Weights of a small transformer language model: 2.58M parameters, 8484 steps.
Each number is 200 + 40 x the weight over its row's rms, rounded and kept within 0 to 999. Layers, rows and columns count from 0. The size before them is the row's rms in percent of the matrix's.

# layer 9 attention key, 192x96, rms 0.0665, rows 0-33, columns 0-95
120,214,252,262,189,234,229,195,198,233,183,159,228,196,203,206,229,243,201,160,188,167,271,200,168,244,268,175,204,131,251,196,188,167,127,191,196,167,265,226,254,235,222,178,255,189,168,218,148,151,188,203,153,130,190,235,159,109,209,266,190,163,138,194,246,177,261,202,162,233,168,231,204,207,181,205,217,170,193,238,186,156,211,187,157,263,162,234,228,89,290,212,296,150,169,197,210
112,240,178,180,153,206,194,217,177,151,133,223,198,195,231,168,264,155,161,147,230,135,172,236,206,265,190,205,191,143,170,190,141,224,159,197,164,113,172,227,236,280,148,207,228,178,245,180,246,261,182,241,119,249,197,285,179,165,188,185,227,230,225,164,248,220,171,209,230,171,192,246,191,269,243,262,194,197,192,211,136,164,236,219,164,245,253,197,193,220,224,203,162,122,166,300,231
114,236,245,189,242,300,268,168,161,191,260,147,170,195,238,168,148,166,182,200,222,227,121,245,254,198,162,206,196,143,209,232,204,213,222,239,146,205,193,171,210,214,173,185,157,239,287,200,214,208,99,121,244,163,175,244,197,164,188,206,215,288,264,190,155,120,184,173,205,213,137,226,211,224,214,107,204,184,244,161,157,250,170,181,168,161,241,159,237,162,178,178,184,170,213,209,200
114,212,198,145,181,195,260,212,229,245,194,200,197,254,183,196,194,224,204,153,217,144,258,195,227,246,200,255,226,193,193,269,188,167,174,249,158,216,231,258,171,184,292,149,142,255,142,207,223,164,210,250,250,180,263,234,251,235,135,182,198,160,204,124,180,252,146,200,199,214,197,121,253,220,215,166,252,137,175,156,122,206,184,152,254,200,240,220,173,208,148,223,182,194,100,167,146
113,273,180,162,214,241,232,208,244,195,190,193,215,164,185,184,223,235,212,199,205,232,174,183,274,99,195,216,156,172,213,204,184,232,205,160,198,223,267,146,169,250,276,193,233,235,206,201,190,151,187,159,210,208,156,179,213,182,240,216,155,205,140,173,295,121,141,279,212,150,203,237,102,275,164,247,217,134,174,168,141,133,205,179,181,235,183,162,205,168,132,224,209,224,216,228,269
114,224,282,208,150,153,139,201,264,235,208,203,197,181,172,192,251,164,229,167,166,178,171,160,132,164,236,168,195,166,244,180,211,195,292,194,239,226,143,196,244,224,204,263,215,263,207,142,175,212,238,174,179,237,247,232,189,220,143,278,219,235,259,247,222,168,193,145,158,159,167,155,264,183,224,228,155,212,183,143,198,179,211,191,299,237,148,156,289,159,191,213,171,233,221,263,230
113,159,188,232,105,197,158,222,263,197,132,179,202,166,155,196,209,253,155,166,307,220,199,223,202,189,176,200,206,254,227,203,187,194,186,246,234,137,237,217,235,194,266,101,144,175,201,187,220,219,186,241,218,155,241,195,142,198,162,250,150,237,240,223,203,232,265,244,213,152,216,214,258,233,140,196,182,274,320,160,172,152,189,198,269,172,181,201,176,191,187,227,189,233,251,168,194
110,159,216,197,141,281,165,208,183,204,230,251,226,290,203,211,192,261,102,205,105,255,186,158,248,204,177,218,200,173,170,174,227,236,246,210,243,98,237,232,210,212,219,211,209,155,197,231,170,189,222,171,237,220,246,204,243,250,203,171,195,175,190,194,179,196,211,241,214,206,222,135,272,173,100,218,102,248,205,153,215,234,200,311,180,200,190,199,226,251,210,164,176,198,158,225,198
113,154,239,225,302,143,201,109,207,178,254,241,163,198,204,195,223,152,169,273,216,200,187,183,221,241,247,199,175,206,121,271,221,229,193,203,183,182,203,143,156,225,198,286,178,162,158,141,174,198,255,207,188,215,197,190,125,173,182,170,196,184,193,246,214,220,214,211,297,217,240,210,226,201,252,189,205,141,269,151,179,127,175,208,208,207,217,188,215,135,154,120,115,208,168,143,215
114,230,156,175,161,237,181,207,249,113,246,228,190,166,195,154,159,222,242,188,237,179,212,174,296,239,282,175,217,224,200,176,188,149,185,236,214,277,198,177,184,155,247,233,159,235,200,147,174,241,205,261,126,179,176,206,105,167,225,142,152,206,177,130,203,208,170,241,149,177,151,140,165,175,214,188,204,249,188,194,221,184,148,219,161,199,207,186,303,242,254,182,258,203,247,264,217
100,228,235,238,197,97,278,232,253,147,208,147,187,270,132,201,248,183,187,217,217,232,151,212,252,273,165,166,188,256,185,136,128,161,198,156,241,217,241,225,142,167,163,185,192,157,237,168,267,171,207,141,123,206,228,223,197,139,247,209,223,170,152,195,164,163,204,198,155,161,162,168,215,217,177,225,172,249,207,257,127,195,225,144,212,243,172,212,222,212,207,192,244,202,167,115,226
109,219,164,237,234,179,195,88,226,223,156,208,251,147,252,217,221,187,180,297,137,183,231,211,172,243,159,233,208,217,216,180,173,194,203,212,146,256,265,207,143,145,231,235,141,259,230,269,244,265,172,152,172,228,230,153,140,201,230,202,217,144,178,203,136,214,259,186,203,173,222,234,285,182,155,217,238,172,179,171,159,177,181,148,176,150,253,211,217,207,184,236,192,221,154,284,236
116,254,183,241,245,200,242,242,174,222,188,260,174,204,151,152,197,174,58,257,255,221,188,193,222,165,199,203,220,203,202,216,248,130,202,192,166,209,209,248,171,214,217,269,191,172,172,151,160,178,233,191,239,250,242,146,147,145,171,192,277,174,118,172,234,219,206,178,98,183,232,215,215,205,239,270,142,195,138,152,235,191,222,181,201,190,145,241,242,229,189,223,246,245,246,219,152
112,205,207,236,196,170,143,168,208,221,176,208,201,198,179,222,214,191,234,275,236,197,240,142,200,174,280,191,242,169,131,138,139,191,176,177,180,197,127,180,198,208,295,213,312,247,238,227,207,137,239,188,227,160,223,219,173,175,178,198,257,180,239,249,146,192,221,190,184,206,174,233,176,240,152,129,191,245,223,204,191,252,285,189,231,194,293,208,248,186,120,118,195,187,144,231,209
117,241,160,198,181,223,177,146,282,210,207,215,207,205,177,176,279,232,133,137,145,197,175,225,239,263,267,152,160,221,284,145,182,200,188,252,210,191,175,150,178,220,227,172,185,155,288,158,221,152,179,201,205,166,229,187,191,271,193,197,234,186,178,257,139,208,151,208,192,241,235,198,129,217,229,192,222,154,179,187,195,195,194,230,168,184,99,243,150,165,139,259,225,128,179,248,133
116,232,134,243,177,171,193,159,211,253,239,202,183,239,261,250,204,188,175,139,168,177,219,151,176,142,158,213,258,218,204,220,169,188,207,146,155,147,292,203,203,154,199,232,153,200,244,164,155,187,225,126,221,183,135,300,207,223,208,228,186,204,156,155,242,199,152,201,249,152,202,211,207,203,179,260,192,210,249,178,192,148,214,127,224,220,265,201,160,188,234,139,157,214,289,204,94
105,168,166,138,247,192,192,226,153,240,149,159,191,248,161,156,144,216,121,191,212,220,183,187,192,170,297,232,287,288,169,232,247,229,216,188,275,178,163,196,239,225,174,190,169,188,171,254,195,266,217,172,154,145,221,249,187,151,284,263,185,162,252,225,227,153,163,244,227,156,165,215,127,159,226,211,186,198,187,188,163,236,256,214,158,168,237,226,180,187,179,251,273,223,211,218,232
098,230,246,207,158,173,181,131,217,245,234,225,151,180,190,157,124,139,208,143,253,227,164,237,247,183,155,189,227,228,124,182,263,181,272,200,211,146,163,235,207,193,187,194,224,218,192,260,238,165,175,167,225,190,215,238,148,212,270,231,202,209,163,256,249,201,200,186,196,171,247,180,167,149,179,115,239,160,258,260,198,177,222,216,134,220,207,279,150,275,211,246,221,231,137,267,253
109,251,247,180,200,255,195,246,234,224,268,166,227,206,133,202,232,171,186,241,208,184,181,223,186,184,158,209,140,222,228,99,147,234,180,189,169,301,220,260,251,194,209,226,125,281,177,184,173,211,222,259,224,136,188,224,117,218,255,268,195,179,192,199,208,114,247,214,232,173,219,255,197,206,208,192,165,226,189,219,185,216,247,215,172,160,191,152,169,201,196,141,274,263,120,186,169
101,132,240,207,172,162,290,147,213,201,191,192,184,187,235,148,156,204,230,149,161,211,163,177,219,163,134,173,236,145,286,253,205,213,197,226,107,202,222,187,126,277,240,211,212,168,192,176,182,216,257,166,229,164,211,257,206,226,194,200,160,148,184,258,218,246,156,234,198,152,183,208,217,215,164,150,191,254,180,181,256,140,232,172,202,192,176,188,158,336,254,210,242,263,216,206,185
108,211,195,191,179,175,167,174,195,244,167,293,207,142,165,164,138,259,220,160,173,206,242,220,246,227,213,151,140,200,225,316,179,230,162,216,205,274,245,218,237,196,137,150,206,132,240,217,217,266,186,145,256,141,204,209,162,221,86,204,216,215,246,158,201,168,218,182,187,188,191,205,177,238,230,189,202,190,229,250,232,175,101,247,125,257,220,162,244,215,191,195,213,224,181,170,162
108,141,163,132,170,183,293,152,193,200,199,189,242,198,260,174,103,160,165,101,206,270,221,189,202,247,189,173,229,237,198,222,176,137,176,216,237,199,203,177,176,211,206,213,263,227,135,170,260,165,143,153,249,187,214,158,159,204,226,199,180,202,185,204,176,228,244,122,203,225,170,213,289,281,215,236,192,200,212,229,233,196,252,202,267,255,175,126,191,167,247,180,192,257,164,236,234
110,189,205,160,231,234,212,198,171,156,224,138,203,184,256,205,154,250,182,156,209,179,247,171,178,161,212,193,204,250,169,177,278,212,142,102,169,224,155,254,163,234,190,274,213,215,224,219,237,217,198,137,203,255,257,185,232,193,105,149,134,169,224,258,200,183,222,252,196,259,242,191,129,180,176,160,206,153,222,240,108,207,143,185,211,218,137,216,161,156,205,196,207,280,213,203,126
114,178,157,220,208,256,233,206,162,242,249,255,229,201,271,249,237,133,207,197,155,161,226,124,227,222,182,188,157,202,269,204,226,217,264,190,241,207,144,175,273,215,201,236,175,177,175,286,221,188,207,217,224,232,121,215,134,138,158,196,170,248,257,150,236,188,251,260,133,145,237,177,225,177,203,189,170,283,237,217,229,164,203,156,181,205,179,154,158,187,131,199,250,213,127,193,237
098,198,210,168,128,191,189,283,193,185,184,195,196,227,227,161,179,250,288,210,169,238,165,225,167,243,218,132,170,132,155,202,296,153,191,141,143,218,219,207,156,178,191,136,226,225,146,185,167,173,196,239,171,272,247,162,209,148,238,310,227,195,182,198,192,197,239,184,267,138,205,237,199,249,216,197,213,201,234,167,158,220,261,201,214,276,171,221,182,181,197,239,165,189,276,250,135
111,194,234,173,255,163,285,173,247,211,208,184,222,143,182,225,204,276,215,196,257,220,208,200,186,210,154,217,252,234,193,255,206,293,174,217,152,223,99,140,221,125,242,248,167,221,140,245,145,210,245,141,212,183,148,213,136,205,227,276,245,175,212,212,222,190,216,178,192,243,199,243,145,224,178,242,237,217,195,204,166,198,222,251,227,262,181,160,227,255,198,259,158,134,157,267,209
099,223,206,169,101,173,281,287,253,142,199,221,222,206,337,195,104,170,173,247,198,256,155,144,170,237,211,146,200,175,226,263,178,170,189,208,254,179,200,194,277,201,204,207,209,279,204,191,178,224,243,202,203,185,193,192,198,200,188,182,214,175,91,229,157,156,134,231,206,183,232,205,250,151,191,189,182,207,237,229,179,234,129,124,194,188,200,205,233,164,194,164,189,201,186,212,204
112,237,263,183,249,188,128,199,275,239,192,173,247,221,189,176,203,173,214,214,230,205,261,163,160,157,225,46,200,228,182,217,230,191,200,239,165,178,196,197,247,173,209,242,181,206,203,210,219,202,208,139,140,150,203,148,253,228,247,78,178,242,179,153,236,193,195,161,202,191,235,204,232,293,163,146,184,291,200,176,188,245,213,141,166,257,221,210,227,231,209,221,242,223,156,208,204
108,206,195,238,113,236,182,106,268,249,197,169,156,190,212,189,156,260,233,223,245,225,243,219,172,166,190,201,248,287,192,180,243,214,196,133,190,196,210,155,207,183,133,238,258,170,151,197,304,161,206,268,168,196,184,142,204,220,251,239,248,211,269,212,222,123,161,195,236,182,260,164,236,224,231,215,163,162,131,145,238,210,149,150,194,186,203,169,224,237,211,171,224,159,160,225,220
106,198,163,153,205,167,265,233,245,242,213,239,115,207,162,166,207,166,249,186,216,183,259,119,165,201,199,199,218,201,228,198,251,266,119,254,169,143,178,165,165,212,196,244,209,180,178,308,182,227,171,246,186,144,218,185,205,242,206,170,242,206,133,260,229,172,218,190,195,168,183,202,239,183,201,243,127,239,139,251,211,159,179,154,221,149,232,118,129,170,175,230,168,250,253,258,217
106,246,137,202,288,198,144,163,183,229,190,220,203,160,232,155,201,251,246,219,163,236,186,243,210,203,179,144,267,108,216,143,196,216,168,279,212,173,210,144,308,109,185,273,260,176,120,191,238,204,140,234,213,212,220,275,233,177,216,171,164,117,203,231,165,203,152,192,151,172,225,143,211,229,189,174,225,194,227,206,194,204,219,153,237,219,192,178,140,199,231,239,237,213,220,197,185
118,216,249,230,207,228,194,207,281,238,138,169,190,222,197,251,179,217,173,273,179,167,228,204,264,184,231,266,119,247,162,207,308,149,173,165,151,135,176,207,196,205,148,235,190,208,181,234,210,259,171,149,185,199,190,223,187,165,191,190,195,220,132,282,142,255,187,140,220,167,78,209,193,275,224,243,205,277,222,214,229,165,175,163,213,153,170,241,184,155,205,211,197,213,201,174,184
102,229,246,190,207,210,285,243,208,216,167,263,180,173,187,204,199,184,160,178,199,262,166,218,145,186,206,188,148,161,194,263,231,207,246,133,200,186,240,237,192,313,194,218,221,158,174,150,218,160,203,178,160,222,260,237,157,210,193,224,197,192,191,176,290,174,176,260,178,181,206,212,177,154,201,194,199,106,159,211,132,165,212,267,139,304,130,231,291,176,197,181,200,213,156,257,213
100,135,149,286,203,208,181,113,179,220,174,196,210,242,168,204,205,129,206,190,150,203,295,190,218,215,212,211,224,237,198,229,168,190,248,218,292,148,204,136,249,208,268,185,201,155,210,217,206,125,244,217,228,152,157,167,142,143,267,198,220,199,209,218,164,230,184,241,182,283,198,161,222,138,192,143,221,236,227,236,281,191,182,215,208,228,181,194,252,224,181,148,252,235,110,207,171